Each number is 500 + 25 x the weight over its row's rms, rounded and kept within 0 to 999. Layers, rows and columns count from 0. Numbers have three digits each. The size before them is the row's rms in percent of the matrix's.

# layer 5 attention query, 576x576, rms 0.108, rows 352-448, columns 0-143
097:480523522488502469534530503483499490492481496509509464513533532518522496490509527473451484515483490488483480513532525504503484503497499567474502475523463490491533497520453525493507499510492508510544514553466460491483482458517526553499484523459465520488441492474520514508522481480535517519506460519522487450467505482481466543528541505489497506498490519509514494507449495533510482516500521493474575495528441473428512447513515421492494
105:501481542508511500464465485494483521509475519454495461468487505441511459468517487509511508497549463558447505458483488500496514447491510476475497539529506521469496538510531497522489511448502532451538488511473523466510494475467486505474474545523485499544517472514501498508478494484509481520539460479505499484512555524480467495479520492564509508521486542495482481491511504487473493480495471484478478479527506557485487535513520439499465
081:494470512493505474537523493517534479455520550493518530486478466485486501515481476496482503509492543525513511575487515511526490541482537498506536498479478473508503490498506508502469483502481506530452474476463562528532505520528480494515511501454527461489526498535487456507495492491452435533544482507484483480477497542478529483531510503526498509516542457545513522485487507520519539497477522511508501514505540479500467513487511491501501
109:472506493528473516537517532497496498519524453530487542449530483536475494518535480512483454520489497480478501516479477450499509487536536523509562485506476518517500496526488497515445499495493489506531466536533477521499493499500487480485554483529524489503500454475481492487491508458478500471488557510555505486538534475472508485485523461516514511466533493507499521500537524534484561508471496502491456539503486471458490468510490498489491
107:530490496479462461483459532521498504511513546455497516509449510543497499546473496521448468512504468515512490445510496475488485496517525480495501544512488508530476524501482478481524485556519483461504484532530502535520503492553513510513487477529456500529452496453507540525492492528496493495507462478493537501500520476519477439474481457491510522526455556499476465504505476493546563530523495499508538533516506497549518519504517529490537
104:471471538494493498451518500505533521499509505549492492474507519485527512498519490497478497491503541499477495485551451507518534514486510511505503527485522451532521489466465530518521486514508550483490491549466420530499472540473517519486536500483480505538525504540506565485483502487470526489494522513499479499525474447539495499430503476523532469438515523480526497528508504479504485502475492512530502509521511503512504525510480504516489
099:504453482507541474486505505556494503500529550488478515445485507515523541516477478478504502533529483474503506481512510521483489442581523516484523521522494475499446530539488548502527517468522482540509509524495496548501509508520511469470510487495503530513480488479494499505513541522518520520537520516483505511504476506495512472503493485458505509548497544515506514524422526493493452480509495478514532495452517526488534521502506507484493
097:520546491436505495496551498510542493530507469485517506514532520514555505475435467475460484485488448469509478497536480485508532510521512489487438504554517538489476465467526514521538486509517500491489510523459475553531474533487494467484509483500490521503511486507543520485500467506483554503532500485515501511480498494495580518495518497492464529496497494519516487517510533497463482452549490484491510509521477477556485483526490485468514
104:522520500422548527500516471446483482472478515499497533498486526477478469568467455527493510531513486484520466503537524503526469499509509540487547524524532463517505517534448514507506498482509512542506510484486492509476480518483464541501449554476480480522495520514525510479543519513496508511481525486473489503518476504480561498489532484476515492501490490470477488494524490476468485528521457476533510556497507510427479511512465483491506
102:506469496513526484490475489474490495488523550528497496458544561476547515494477530550503568504467523509511516464464469501519520542533505537467452510485518469501492462525448516516427491512519495557533520469530501495506488508501494558524483509518517499532487499492516518522500487476477531515475504425529466508510510507520468456481493469522520483510492518501483502495493507495461493503506523445530500498534489513479493465491486537497484
098:502495485500504511495531497530500485490538517509505499538510532484505483493499537529502487489499487536487511487549511537476469530503533462509548493476499516483550491463457506438510510497527514484501525551519485493493501523487499489505444513492516497481481488516497500503509517478504505506493535518451522528465470453501496507491476529476498481484476525506486481491509504519510466580469496519494537471467507479460498546487504483507549
102:491472482571502538494475470507496506485519469510490498473445513539467481554532522497489493494511512489494495497487499521488539482545504497497505505493499490505497518534461524521490486490477481485509504476458478496478521491499481481470518492521525535520457452483501535494466551499514468515475493524521499492529474480483467480489496515500470453526444490499479483500459504491536456568485493513516484491508482514504493490556476521503486
110:472475507469545487512489518484476458480513502490497457504525477472477499501504487500499481534482535508518518472466506472482465566497442506498470528485494453513506472490470495516515531491506483430510502506478465510434500517511511533447501497491571517517496526502477489530520491493543513502480497520529521492502479527510460533506494537479483513453523493497489466571469560521486500463500524523519486507491482499469526525496515493491525
094:506500552550508487526498516458475489510514508477508444504483502486443497525545512499542503524489518492530484501514486537438517503494455561488496495466486493517529518491530499507516478486532529509493508508461488482526495469514525519491539514468492476483469463523503501555534522474466510449488462518509496500502495488498469489488458495487530552549537466512480512500573475470522504523509528562536529507514525488504542487481468522521445
105:512474497489488528480534498546483526488490472501521500522509500437542502468533517532482473494537564509528472520513541447476484503504494508471489511504526493519497510504494533506517483481500491500521529506522488515505520503489483469500499484520483492538494455487467460479487508492470493496455497497529495520519489509478422473508478526562488466474510525526544471507510528519476534543514522459558513509443528475515524507572530544505515
103:551499520525524532511466492508503475512474514524490502539485484476508504503507514510504510486521520494446535510487489502474500478525510515545562470516492510454481478535515477501504487512525504486478568549515476483525527532514545499505531528506503498474491447536496492523498507483533469471497491519491538489498489515499519472506529543529464449479476536496532532510455478511485450475534462499484485490454499523548485521444491494465476
106:532538464443534495523491490474504487586522511467502495418501476448441526520484501496533511497511489487498493484529441499460512473524465502523501507539499443467464491512467534519499476525447520534461506514477482498485503486513496491504494506546540515493439520543490492484454483509500488471506508545516507443525505517512526574531508481474493512483501497507530461534456513517492506519520494506503484498517506517529498521506493518520496
098:477482490511501445505522544508515550492491482481481479481518529453491513490525513500513525507477491486534507506482492507471473482507489474523526483519496519493514485542510492493503528508486498499497515508452492547494495498516552481503480495461509516502488518514533501490499461528514450500505470490459494527456486509515455464500495522480511508490498500542521499500485485512497536477493467463505500535506493545496511460506451470477505
104:498481507503515504493476455527515488475475489552499475512566503437519475493474528487484501548524520482503520494496462468501476503481509505505462482500493502518485506494516469480522566502500522522491436553436474459476551500516501494501513536457532496487459504472489528452477511488484481521558486470507475508498504537526550507492492519526499510519517486482461496489535505521477484513473521510523506542484516467520509510503440494512491
106:523518494477495484492493528505527501493527475532502507506507505465515476514514541471506511529462518484457510490474518525497506543494494544495496454493469482498497502497501511504536505511524508486512515520479502529508489495499546515453497501507545502527518483511527470506524476483537437509479528484502500493504505503500484475486463512502503505483522447534468499497505532505496511481542458503471495476502460517564501510527542485489482
106:564500541501495502505521533468505487523499503517506454482534513535567522510486478500500517504509503521468500486519510494496516512499492468515484467470561465455456502479498487487489495452481497541487503467559522494502502526469509508526501506491533529482528530460520475518478482519461481508507522495514507536505515481479494552511508456468511481518507455526490510497539496533493531496495569500548556517533531450475484542509520537521454
102:522512503521487473491519494486540493491526522547507495489440519523521510536526545530452501499481480511501500531481473511522500436469507489497533519518508495497495495516547495513539523460528480511475488500474509481435492504521519528503486451440480490460557551476475504462456518513515495467457524515513501477508493488520495507515511492464447559485538466481509509487489506506495525466479550502477474457480535530461497495516449488482489
103:505520516500477501496480464518507491541514494501522518497509520508546500564505495510526483493556535509456522499511497482520531499489502508463507560501523504531506491487504503526497509494504472519503514523511495508495492514501550493514488486505526454461500522501504469511486525513490438539459495478504513494501520484499502514485498487511544548485491533475480493498485499510484491511512484503502510526476502546514493454500511487540491
100:495524481565453500506454519502527504493484516540489487565530449461416471524476475500487508487470507509493497502483490505538521518477468510494482517515504500515484480517515486486509486519524457533456505477498488522540540488502488512497515533532470460515508407504487473474517517500470505492448524460515502515474499522503481476502531475451514465532490476487503477497450495521530505484518505503490488482501465495481541487492496492491496
102:535512480497499530523484498480521497474524444472464528483514500487527503475489534506517524505506526480521513506507469498529499490475537540490494520514506529485463492526509501524488478430492432456460494513497508453524472479490491501511483509502528522507480488505495490498502533474510468507514486462486480513513486495500489476498542511504468528542513527504487480483508490510475496429495503504508487483515510510473509502486498564523483
105:461493475474448498496490515512497471478512505482479478513491472466489483501521489483498442494452500526527491485504516504474521525517482472469521542533500499483466457520491513541480474543556515488520501519522524505483492500464502503489471523501510490484506493476490514478521501464503476486493526475493481497492509544481508522468521478477472562519467474476498520513536490497549482545494489492527491518513502508504487547524484497482422
104:526495474487522539468508546527512494450542486487525503482447493527520503503453482496518523495502525480473471466524519471474457513483481466478491476547515508515458464490497500480449490548540525482477508510488498468491508468514493512493479500494495519492492466458509509513482468518472495484482517491545494499466507510510530512487488489517478554497480517503471488489471523522500474464506489521506490513530508510495530471503523520440514
106:509496485523498510469465498528484505483448533490486536514509505515520489506528516521483505534507519507491532463471476534483549555535486482473467512452509560485464482544512498490473511460474521492509515489499517481473522489427541510496483477544474476515452538492500512469479531477493485448483515470489483510544487484455519465496464521504498471515552501496537466522462484506502501508533547530497500488481499505514505495490537481479474
107:533497486461413524476474528508481491451450519560526483495503475540489499505505522491515533487533520474494502488493444490498550515512512546474515485479530494492523493514478488470492509524495551497537521524548518514515478489474481513472565480499479499440506521477506478560486538512465471501464507500516496515510508531496453455489501535530550512510512531505491501473499517531496455515483523499510482502504441508452522509529493455515505
100:489432509475499499535477496506545468500499499533504485559549463435489507486485470527500487483493484515491503510488535509458507547535545533563528529516503537505485473526521472435526476507514519504482509459575489517506500454492488522474507523535439498545530498475477499546481456482477517502496534454494511489510467509512507501474509499513488551506499503526524511467488493530527475485491486506488500504485481516456532485520520486494452
100:494497533563469505521516564501519528523530534483505506497499537459518510521474509483479493517513542514531509540489469527455538491457548536487511467494486560543491512486530513466511502528516488492468537499541531488520520487494523542479501555538516476490458466516502541494479527541520468530466563461518486506543478529530481456462492481502517527511492493435497476519571510488507478561485524533462508506511512519491559531491522497492487
098:476470485533528483506464525492524502531491502507517534471522532479481495521553443531471511539530476533474508491491503536548480499483551469536480501486531512491505485485489471448479506480451512498522505466496446486531483495497531476483492522512501541517527446534492519493473515463491459495532495515534489503522528484526533515501490500456516547521520474467460507521491453441514495495513462511475438510525528488530490537499493517531476
067:505468489569488478508515515524477485463507527499511477484523525530457526495511449513487451518414528482474513509515469466517503471526482524501526509518490468501551487522490515497499469524516510511498491524539525500495489479475508479463501523466474485479486521484498512498524499508501479510448513455479471514500506460489477473473483518484506495469530500448507489461455536548524532507481484531508517486501451468527476549522525509517491
071:478498536522486461511545491520523540516549502497493513497514479514495488519478516514514497496471531503489499478523504491496515470566495465505535441503479494533487508488482440503470519529481486488491497500489517534478494506496501471516540526548501517498454548506493474519521520483541509476460487519470505547508508501490458494542487510487524488480471483456488463488540544492482512514515458484512494509507500474541471491505480486522498
067:513474473502508463494512498525505470482494523525484504484489492476471470511487546522502522452505489493495529457479473519447517526472471485473480495478520483490491494450527499460520498540467506483498538485463461464494522454471481516489496525487533484480473490507473468490477488509491539519524463537539452523479520486504502470537529494539511506457521521474448472522549525513517473470515542514532556497565530517508496475500485468518531
073:515511503524529506516542463483454520505500531508501473521532558498488501485561504502480517532486460486531514536491464482524561521489504474489498485492476503526493517531523462473499468486470511495480479512503522518452486495490518507459479509463463503446456478458506475491460503475480475488498523524477490498513514456489499510508476505460456516492504495490502527524491499517514531503523514520499519516480500508557485526500484506459531
067:490498527526490497512468513493474484493514469496511495484570488564479495522479524501521528509457454509493484529512516487505495543500464530489520536494506514523489500499495490508501479532530499478474513455524530490511502471522426485512464479463486506549481524562492543472519471511527503506482486471491510530495519452464489441503549492463495523493460509526529522513477502541509495472517509533557509582492455492496597518471481549530443
070:534514493558519465506538450471468483481516471500518533494486452471502518529471561507511496486533510516461505527545509521508518535499496452497463494491480525476484508496479514484511517519497516537464512486452474500513514461535540507509495527501489452501497503483516461506498511504553537497508506487478494476523470495487451540490551502516473479542505473531474483477564492503526462486479475511501497484514521477480454516508473497540520
078:516494498500489432475493466505510509511500457545494471507515468492472500466509492498481506533516534499479525524499487496489505505507491537475530518464507493516513503522534556502505517523535535458464473480549523504496476491491452475441509505544526485509524542542515538504459508484500443485504517508471525514495527499504491507504507478488526486484543478497452500527487542468480511505482525510439539470528488487479526518492541500487432
070:496524534498466516546531468540517539442522456560489506470519477520497456490507515496514515526472451486484483510492537491501535508502508494513489494476484478510459546514500508547512484473547522515496484470523523502513523512519502501543522512471528498505532487521464516479485501533549485505488488491486505511486550472494448492479509518522537494504505497504540541538515487527473491438518531528496496503486489491518549505508513530502496
074:529440501490502527533501499483486516438487524491499517536514511488503482533493529472493487485530518464483483463482469521472475496458531478487514501510530505460514530528527501489506469464535464511495489535493533571502506512497522494503493530511504490500448488455515491497493500476481520536487482484503484512493481496520492486438534507509491494434477469523516491549563470516487560498478492507489504522467491493474491488510497478517529
068:541545501509488440468534468474479485484502513523492473507537486485545537534502487529497519488547513547514533485550519494516551466470496545512454467482522439474503513520502524507498530540475519505492474528493525519509482533504434497450513495495507449481492500483493527514463490519530482489489483472534458493481494480492496531524507451527513502513513465482453496488501485498462528492505472522535481510460491540498484543477521500540455
075:470476519479531477503530487483487507511530494476485491532506459559460510540490475546482462520485523515492477499514512526511522478474487525542497460507565510524516541488495471449503502472511481510488526531454496517478510468431476491505466488518475523507527508492517545530484515551505499484520497521493489483506494488479483480476503497496514499516492563501524506529548514515508516502547519489467506531506503527506502479531522522514522
075:486502521548533478519518527475489481511505510487508516487484491514510479512513502462469501512517500523486503463497506483455478485436572517514527477479500495442539464506462498504502465535491448500464467553509520473522500529448497525522503523505467530491477456455546514522503498494511501521485470515472486499484479532490529473507487506509523509492474516524525492505527455507488513535500486490532475495520488513517472483506492514496506
072:556478506504525515469536522497513503503506493501476492475523527487457496499505453519527521511496525518466537456473445495487522501526454507487486490509489471539472492491470516499502505457504487504507534442507511465490532507521482508531514459516504511530553520507517468475501531511480508491524522487529512463470505448498486506493473493461519529518475510457490536491477503523529484453479488494464499537518468499458493511485503494477511
075:551487486474532517501547486517526521434522522481505484506520517518476507564447488498498488493534500487494437532507482513487491535504505518521527468490493480487471526518507461447500513463494493502531470565471482517453513465498456521567495483480473532461527501515527499497516526493474491509500459490497473505509528522507499486467522526517472492506501499505486490485530512516512502504487514486451495499486506525511509512480482516518548
075:498523494507513522441467494455456530555505500490504512494529510469501533455515487538512507511512505496487533496491474489514549501528510533526498515484504460505512489521516521467513498538510508485496466497505518473481503500505517538445487488510511494497509533540491484432490497483458504485493524515502486473516494476490472492487514488504460497495506510496501492477462483505550512488478488508496521493480501484488554485521484485500491
073:513509492524585546516503487482496493472519467472503538527522513504498493524476472536542539495508530536468492461479505554477504480518452540476465538494521532489502497473453449505514509451581492489521487506447466510474493474500524506494494498474488543524524546511513500453522524505490510504501505498554517520519531510504448518528494542529494492467495516487482480525508500541517489480506530462508508504501478498494503477474481503533503
080:517485519536499499525481471498501477458520503531505504487454486448470482496472476495521486506507507461467494527495497492486516510551507504501509465517487471472511488515460518458496500488467432476482523542477495461479499512462500507472506505471499494508461555500495497467481519500524497491514435476425523484480494509480500470512539481523547524496502507520489528507535464498546494527513463474455512518511461488539485508506498482496462
078:509497521480491483537492475525472476512496498527490529482529513512498512464517486501524470522499516503487518467462503505495466479519448536481496516458532444470490501503512512505507478513499460503486468526535524438514523460476475451453496544497523460554442465493461508519515498478521539455477488472516485455504507455523487497509497491465547497499514500481465523479468507532535502476502540532485521461467515463471490486503482503472464
073:483469448448491461508521462500488463476506514502495529556473458505494512519495537490522522499541515490476474473498492507499513467522530477453541498500530471499470521517493466469537507479514549512454498526478495480500512490455504514529523484520499519456524462515506502481529493511484583514510529498490463532499521487498454476506477522498503506448504500512491489520548509489514509541511487538429463545504485485458481517499488518485474
086:511503483529480487505518519520548540524502556504479504536480516531497486525521537495510478495513528513530490547523485515511454514489522471507541468515529579501540549524470479549525506531516493514504468524501488551515491477494520522509492486509442499425474421493502522508509526531482469491479506480474449494481485522527510529489467491500490461492485483494540508487538510493437513583513504481518439526509538512495489489504483462515520
075:486473503476455522453496463489497502514452513476475520514457502479533479436465472498455521448521506513489508514468492510418488483511546504479494467473486476492528463472477464502480471488518496531505470478502515527523517525495479481488525540492512506511515509539456499553511492519472511469492479485503478494508509505508485466485539497545502566519529504494459489503496516503513464504509477539509501475505530494571491479482510516459478
085:511474480502512488519515483466526511541483509520519487496559525466469471478558518490554521514517501511497516481499493508484513502526476463508489496508516493499501493470502482454486464512547476478539532468508550465500472472490500477466503510466497507450553520480527484484475497495470526505490504503527512521513504483529547493536478500529468551484517532502518474499465499521470486436476432501525521495522489472530528534492521556475464
088:457486483470494476516529517488473529489482502510502463499526492482553494459558488492520433474493482487495531511511493470509522540508533486488499469505524526507491511499464529457445501509462504519523531513549472505500475489501425497503514517484521458544491487527498497497473519499498527469448506469492517473497519496524524471485490471521528473524487510541509496544502501473535490440522447478495468513433501545430490505478505534462527
085:490497519504499480505491534514492495505525510472502519469494525507515551466496494505511491518515487539489477428502515477576530508458526531515519500529525510500514505512534487489490507513510512530513506511493460529502525491504521513543499486487491494516509497464525501484491484484490533502529555501530514550516512520483517507494485489509432505501521500516513510519486465493465529513497482439548542499519466523575515491499463482516510
088:528546484471514504520476478545556529468486469510497488471509505524537505524487486484510453497493525495499499480545484488496510515471528456476492515517503476485502491498527527523499486459488509523474477487518546522466478480505461490499553483542486514494503520478493518507440502516494445512492503481492526497497530495489475489465467472493513464494499549452530497489480467475469498483480585544489514495504453527481532503509501542507464
088:524475478505520529467512489487503454477498518530504455519533541498532515505464475535495527519435478483529516493512470441530487503486575465477450481488507512503506475481532516453496496437513490530505493570477527491450480473473453500515506555501475522472486477502469511532499491500487526503447481492464504487508520482533502541523492518510474544462446533520503503496501498522555556467492512498514438488487479504491486495463533492519499
091:495516488501476472500492494523451465500493482491508490484462471486525471472482477469496505505524490486509515446510502530538451457499508492486477522510483507485505465500467519519517527526505506482528511513544490482463462512510486483514504492502473521444481524477473460474483503533478483550504459476450534461490557446466485476479479523493502467527545464484500493523525492524513484509532515513465527480476460457423510470497478486484485
088:543497495448490537479467540533478457502488512469484512535521500494476516524507505509467500509483501526483505505497479495469466477484509443468501477489439499456467516523483466516512504476487497506447522533508495504511515464439509509534480522529451474509495474511526480500488519503474457511495518473452469483519543557500497496479522503492517488499482506445458506520484562479471491577534501490485506504478509477499466419500476499461513
092:496491488496483501475521537490509513506500504471482460526468516516480524502505466471508539493504522488523484500491462512526474463489499549481479506488529541511567487520476521527542489495515495489520480467485500512518510475502440474544489537527515490484489458516507501500504501509470493475479448485476469500488479473506491482521508514477490462509509499518553508491492512483458470504508438535435491494499503496546496551469500513452514
101:540497506518479491508494489516513518543487501526501438490490526533498477483509493473475518480468482484454484471504488505507481471523487521518454527492528428523501482536445489510454495515507481484512531485498505449505512526520516518477491476526480495521539504487517468528498473523495526512497514500544508488475477459467493514514493495505456493522513494540506504554498472523499492481521513441513520502497460500509469497510485510517482
094:508539511498509515465537492474511554466503453518483452526500465478452540456544440534450493515502475527525519501500503495558529519512513465537478501474503504548473503454481485481451478499474472502485497461514515428479514519478423512480505499509487543511503531499446475488478475534491499498509500490507509512517503476475486489538503503511515516515526478474470531545481520500538522489536523482502481497494507484499523516546489480468501
099:488517515503525452528433503482490495495489523495497521487439495532500523466535463459492496540460448465518489535447501484519465485550520505478529493513501513528496432480510523491496490478509552481503523488507481467513510478485519486507492508464513519492508494520463480486519505510517487483503508494552484526513496505491532496511474505521517524515554533492482503485502509519488442479552535476489487525488505464521466502511508525455493
105:514535525498457517530461502497486525515480496504499508495469507504561484455503499492529489489489541546532511538532520470529504467467497471522497475518492461542511488489521508527469554537488499503518466500498468494505482528508533518411483442472535543513527552487507517514492492490502504505509486491542512491527494513511480513479520537542532513529529517520510521526512470546490538483469534521503539484500482511528497476505536488498480
102:499512492506502473489492506516485545504528497505536553452466492451499498440490495476544469523540535441470509484481504488476499509474471550511541494518509533487517424503516513513498481505478502503502519530496479544517489496512519488548490483503498448498478532479517494524508486491481477506526485479467519466476521478492523535479538509503506467485489530454474514471482524480518486525508485513478516491508492505496490522500566452458514
094:502469498492524519496496567488545471505526461499488481526461481509474498490520467449512515472458460508448513512502467457497508515507486481537509493521524464512483523523491476522512528505500561467490474574495504484528493509472501488496455524527488492505525512533517497457469495488532524497481467504487485471506501501501485484554502487536488512509500522516487506525542488493480547521468528509456505535516559480514499533477466536552494
108:509494506514531518475508509515499488511494467510499474529488498484506520499477501543485494497516497515484503474512485485505508476508545508498460495476531517466541511553471514453500508458493513467522484523437544489481518517502526502482458515467467509487538512486425516476503515518544518463473482547545471466509484451551493548543496530501485505493501511459500490538494446499565497452510530498499507547515486514568522488490460488536525
105:521513454466476515507502490464478513457530501509518512472540494533530491441478545511493497533530469534528479548518528539453495525469505505509517473478499568500475484461529468525521495493558508505530563475516483512477513521513537498503467504514521487508518536501491516488490522527523488492488518488513506512493519487540479453505503479519533497509460488487477489489517530517539508466500452477494517468532473485519518499480503498486476
112:548466527520527510454464501498518516505495535563487463478469496511538485513501468537522482507507473489487506550493526476510524524501489475518493522478523532553480503467524531499478518510540461513468509498542484504493487524492486507503518487502477496520538484478524476461504489515460474480506510488469461511492514489495487492487483513471485516495495511506498511497531501484496520547494469514494484489481483461464509468514510520473489
116:487474482463500481487533504465465508486485516533499440560508487525534496510522490533507482538493483590488531524484494526498497500480516507511528537495488511492496488502503464487504466497477473467489480516498510499477522451497491486530512468492498539523455474485509469488464534488497498494477522548466524484499470497504479491517430469445484490458493464502510521502489520539501515487440493512522482504514510524533521509507472487509551
118:540481502504507457465541496498508477495447487551494479532521507483479512517514523497435501480498474511489482535498515478484548495495513483521459431485553514471475469545479486461498514496499548516467505537456498478478497532491471477497534498478489492523525484524516499491508471547490505516473537464504536503508493518505505503507508499515464476506477539536524478517513524502522467511523475484480486543496545460525467518498483517520525
114:505545459513498458499505478504504517497489503462479477520567484550499497475518506511463439486493491482516509500453479517499457487513543494502541507494528517514507476524478486490470453477500529492506491466511429519484511470525452500469535517484502526491505474467446474510463476516557512513500509531536521503544554474523506540508497492494450499520516452487515501492499484470493489477463496520440516495491475522558485501495486473489523
116:514475520501535523496502503468550489536488502458521492513515533543503503538470500575512481451508518498483531569542501530534485496533465468496458489523500497500540502485552557462510481518495464510477538517514472483465474487515515476500484530500497473475458528533490477506501498502485483509497549495506476499460481441529478492491471494468526525508561493465504504516511472505542492504537511524482493506493477499530462518527498506509522
114:491513480521498487508483487483529514486500471507503536461480485457517499477511492519535482522537503501468530480519530458509509512495521498446489523490568473483495469527529526562528497479480448515493520491509524498502503451497526492518521454520466511511487507511511473527479539481510500454530537432525497531518499491562510537477502517493542505518477471481497462436497475493524491499481476466481485491542480493504507504506515522494489
110:543505527503522493502495471494525442500502520535475503493539491538534505499497517502490511491503500477526552515489485486517511457476460511489482492489482530448479543548517512474453472491510524469501477515513530463516524466480517506527513541508509485504514518572496542490490508493503482521496514486473442505498513498516525487459477502495499553498560484475487483461513457526534484509500508528498534483482471487513466489447486492544487
114:515522504487477514509495513511510523474544519493518531449508536508528490533547490537531543495485493524506562423517504491509448487493489487555484507521512500521514485518497491484521558492510520534491485532506483544487491502471505501493473529459491483504496465543508527517522526562517459509481501550503518507464533509527495502472498483467495540476499481500506481473519487522509522482493470483489501497477468492538500515462491540503515
114:537514495521500524508508479461461482542506487514476539509528486490497471492486524500503479519485524456480504480445493503479481464494525497488510556521514448523579523512517460503507491433528537485482478473486468453512497504515471490521493511464486511515494481438522485503505483514522545483492482514506484511509492500497484475463483495508500511506493495494502484519495511513466488528539488495486507495469500550471473520444489531517500
116:485506500481511547477538528485479491472511511520473472510480495496471556506504509484513548494556519482488462455469496518501490528465496515512502475495497501564494516505486524493472526526486521483478489526555513494464499491503498526513494468515469478491543484485531485476504494482488538495465498559470459495503512493511480487526445525481520486430532532480494498471532514521472507493530537501535537538510498505469474481507516501499529
112:484503506553474543529522481525564514505481496479485527477518515495492448451521453487553511502531496485511514529510516487506535431525505525541450435494505556531541468478496504512493539513497477528478460537520490456532490499533463501511487500521527488499534506458501500490545519526505536488493458490508492472463449495507483472480512482512544486508465513529536520490533515506493513510556495439490511543522479496528482510511503532492536
118:505525537503469534509487496514491530459532529474503514526526479470495497495499474496528489505412500535484530479515524498509520514487550520493473505524494490513466454514544567442477479551460456519506514509504513512459524566514459519446505498483477552499457540532503496493506480490499516501522527486496547470445515482475507477451486481489468554484572517480508525506520479463506506522489481524514498459506520499511510510448534469497518
122:506491491471461516543500508540462478434518547506508492455531497470512478489529450428496542525503463448502476503530486528514477452522527522495495483495507528493468554485509459515534519518537471492492488529458566497541495510470492492448521529472527522552507494498497499523505547488487566488497497465495519535507549517504469533536494512475522524528510479506535493450531501495504532503531476460505499503491502494502497510523509501538517
115:479482524473481528505487496443550506512519497489494484473514506473482475489518502502496507506455475497531507463498514500529533492481476480485491507556495498477521492516467538478508524535487478516489528480527514474500510517556508503485524557484543481508475464527501549522478471469499507465468464485543511467466469495488505483519523495496528479496472477546488498513514452529499514553491461502509504504490514487460510566487481513477484
113:502484464503500466469508486491497554489515503499511554450500531468535499505526507543522471491499449534520508497516504549501519546542488487526504529531538480492501474493469478546512518476494512514546498465450472505463486474495541501497479511488517505487510538472508480520517501532508555476505477508533530483516482509497527514508485449473484502470543502522488539496497508489496481472501468464518499479513514538488523522527523510445453
119:496516458530516492495512499500443481498500485509490457495488484460441529511523463520490480518483484498493500483497494501480497509528458457547500560466491476504485498497521502530495560507524513509496518520432529490523507486567516520476494462510520538544520485471522526490482509473485479523508496488467524472515512472491479538459514506479467472465512501547475485529504490480467574503511572524497518505492497531502513502501472495490507
112:483476506503538509529498480489507532533500534512484572511511481485507532523488492510495485495501499531475523538521472530504523508483492506474532529521486533529539464457486493512529517496523463507514498515520518525516503506530485501501485519474473472587456509497478491540483493501521498525533499500524525516535499526482517488502504478477534493518526489468527490541532487469512497487458519531518483529482490509496513511500516529503499
117:547481474490500452452523454543552511510501510477529501499525473501523492523485503498487522542471482530458566451482492509525485573522504516465496489485495484527472539540512495507497497472488480476506469453498500462515455499503463536498478523522521510534520531468476504503492506493527492446490506459483519482459483511489523518490510530482486527487499508491499484495479520550516502500524555512521518511445488499452507524495477490439511
121:524522461532490513539553567528541448486440465520523456482532518550464499491495550459522480512481540514557501531479514536490501513522506491502449492495494513486449503489494499509488505466514527454522522514515529527504533500501479480483455495452524469471522526487474527500507488491522499495452513507442483488503512479509500486500514536526505513487503477483541509493491502515505499490517558469491465479561471487486483487505518520504475
118:445486492512531482508538453533492493521502534489501520486534461495539524442522472478510477508526469489545486535505539555512518442496511498501548481495497483500482523505487482508488520427502537524520525438456479475557507500501490458511480497496522519526487498485490490481505511495479502480517496511493484478495486523418514503517513518487512443574565455494537465491493516478518449501470501476526502472490511509487476532521503489514489
119:469468501543489485466440485524514470554471548470488454463549508516474471519500523535499521496474484545509509569576493507490483511480478530503495516459494463460471562466500487530530503540512520476485507493493497477490500520505512482535516497524535490497481451541485546475494488475533486503507539519472500474540508473521511552512550482469520478490472520512477520525480479510504459493521538464458519513521472506505510452474485491528461
120:497492498475468556505455508514534488476460538470510529511467529522548487524531489485504468506447496507529472512518495501474502530485476516489504511504459513506505476506460486519517496480504525506515486468488536519474507521480479497511453495478525479470541519507524460530478527483507492472490493489541527482519492547476537513479505476489486505460504471464488487534463498476525471541439499514509479510518488472519475514484518500470482
111:489495532543544496450467491503524511564468511519511520550522475494478506531517460512485518500514513502548482531528472482437580499465504499526485492489528511499500489471476483491495493483512481497481476473520522557466504509516481530519524482515493478503519513520487527476545516530539537491544480496533501507546451560511546502499483512479497437490492492536503461542569483484476482494491484465452440502496499474536486461497453521556565
122:531496526524485508509510513522541474475519455500497483541486481475505518532520474488499445501514485457514474509512485489479444454474528428511475517464516515466481538489492468503476499499479553467504485508446534474490509489508525477488493503477474491516521504470468501488530514508530507524477480522488539441513496509495532494493484465501513505491520474527465447500480462491471455492485513542506549530513504457453499479503498495487526
110:481490473518521463487489462525514532487530493508519512461480501532531508513513492513516517519507497507516517460495494520558475473504516479511510486493481504495513439474480504497479475508508515526489525533479509507525506516492509465503461487511481523542539522520516460472526527503509502525535480553545490513532520504537504530489484542499451527523501480533491504475494484470532515493500504482477525487526529479532513458492502490529512
115:499477478526522510483517465503522535504524529532516528509498489464573460537484545511460467547479503502539485554478517493553514488499490498517468487501503570496461469540525513529517480467482492456513477481519505488518472473527484501538554535482494491490542497470507480498514515515515558458518505514504492549507512537509492491482472498507529478505505478544496492491513493537528465496535482525504502497477526479469514510500484504510468
114:458487519512482505482512500480512529484477527484487480489512491493529511513514524514490540492480516490525512487474509537464516510458538467546538486487515509446463490457519492503471489459496477505507512476483570544496468502501478515513517482444477488477510526492482497523561516505527483463533573498509523493543565507491502504456513512506481471483530493514476470485509503506549502479516495503485480477522494503499458520467474491459526
054:519444464508494532497493489553533515477515444511500455497501427475478503503516499465507472482498520485436526529488505475533504544479501483449534471474511519506519490490472484522519431524478515442514500467480508515509545476458489489522520480486488483510478474506487527531522450500521499479522504488495544569535526508493482506468523497485494464463497466452472487498492493464556555513505511507534520488482501501513488493516505503490509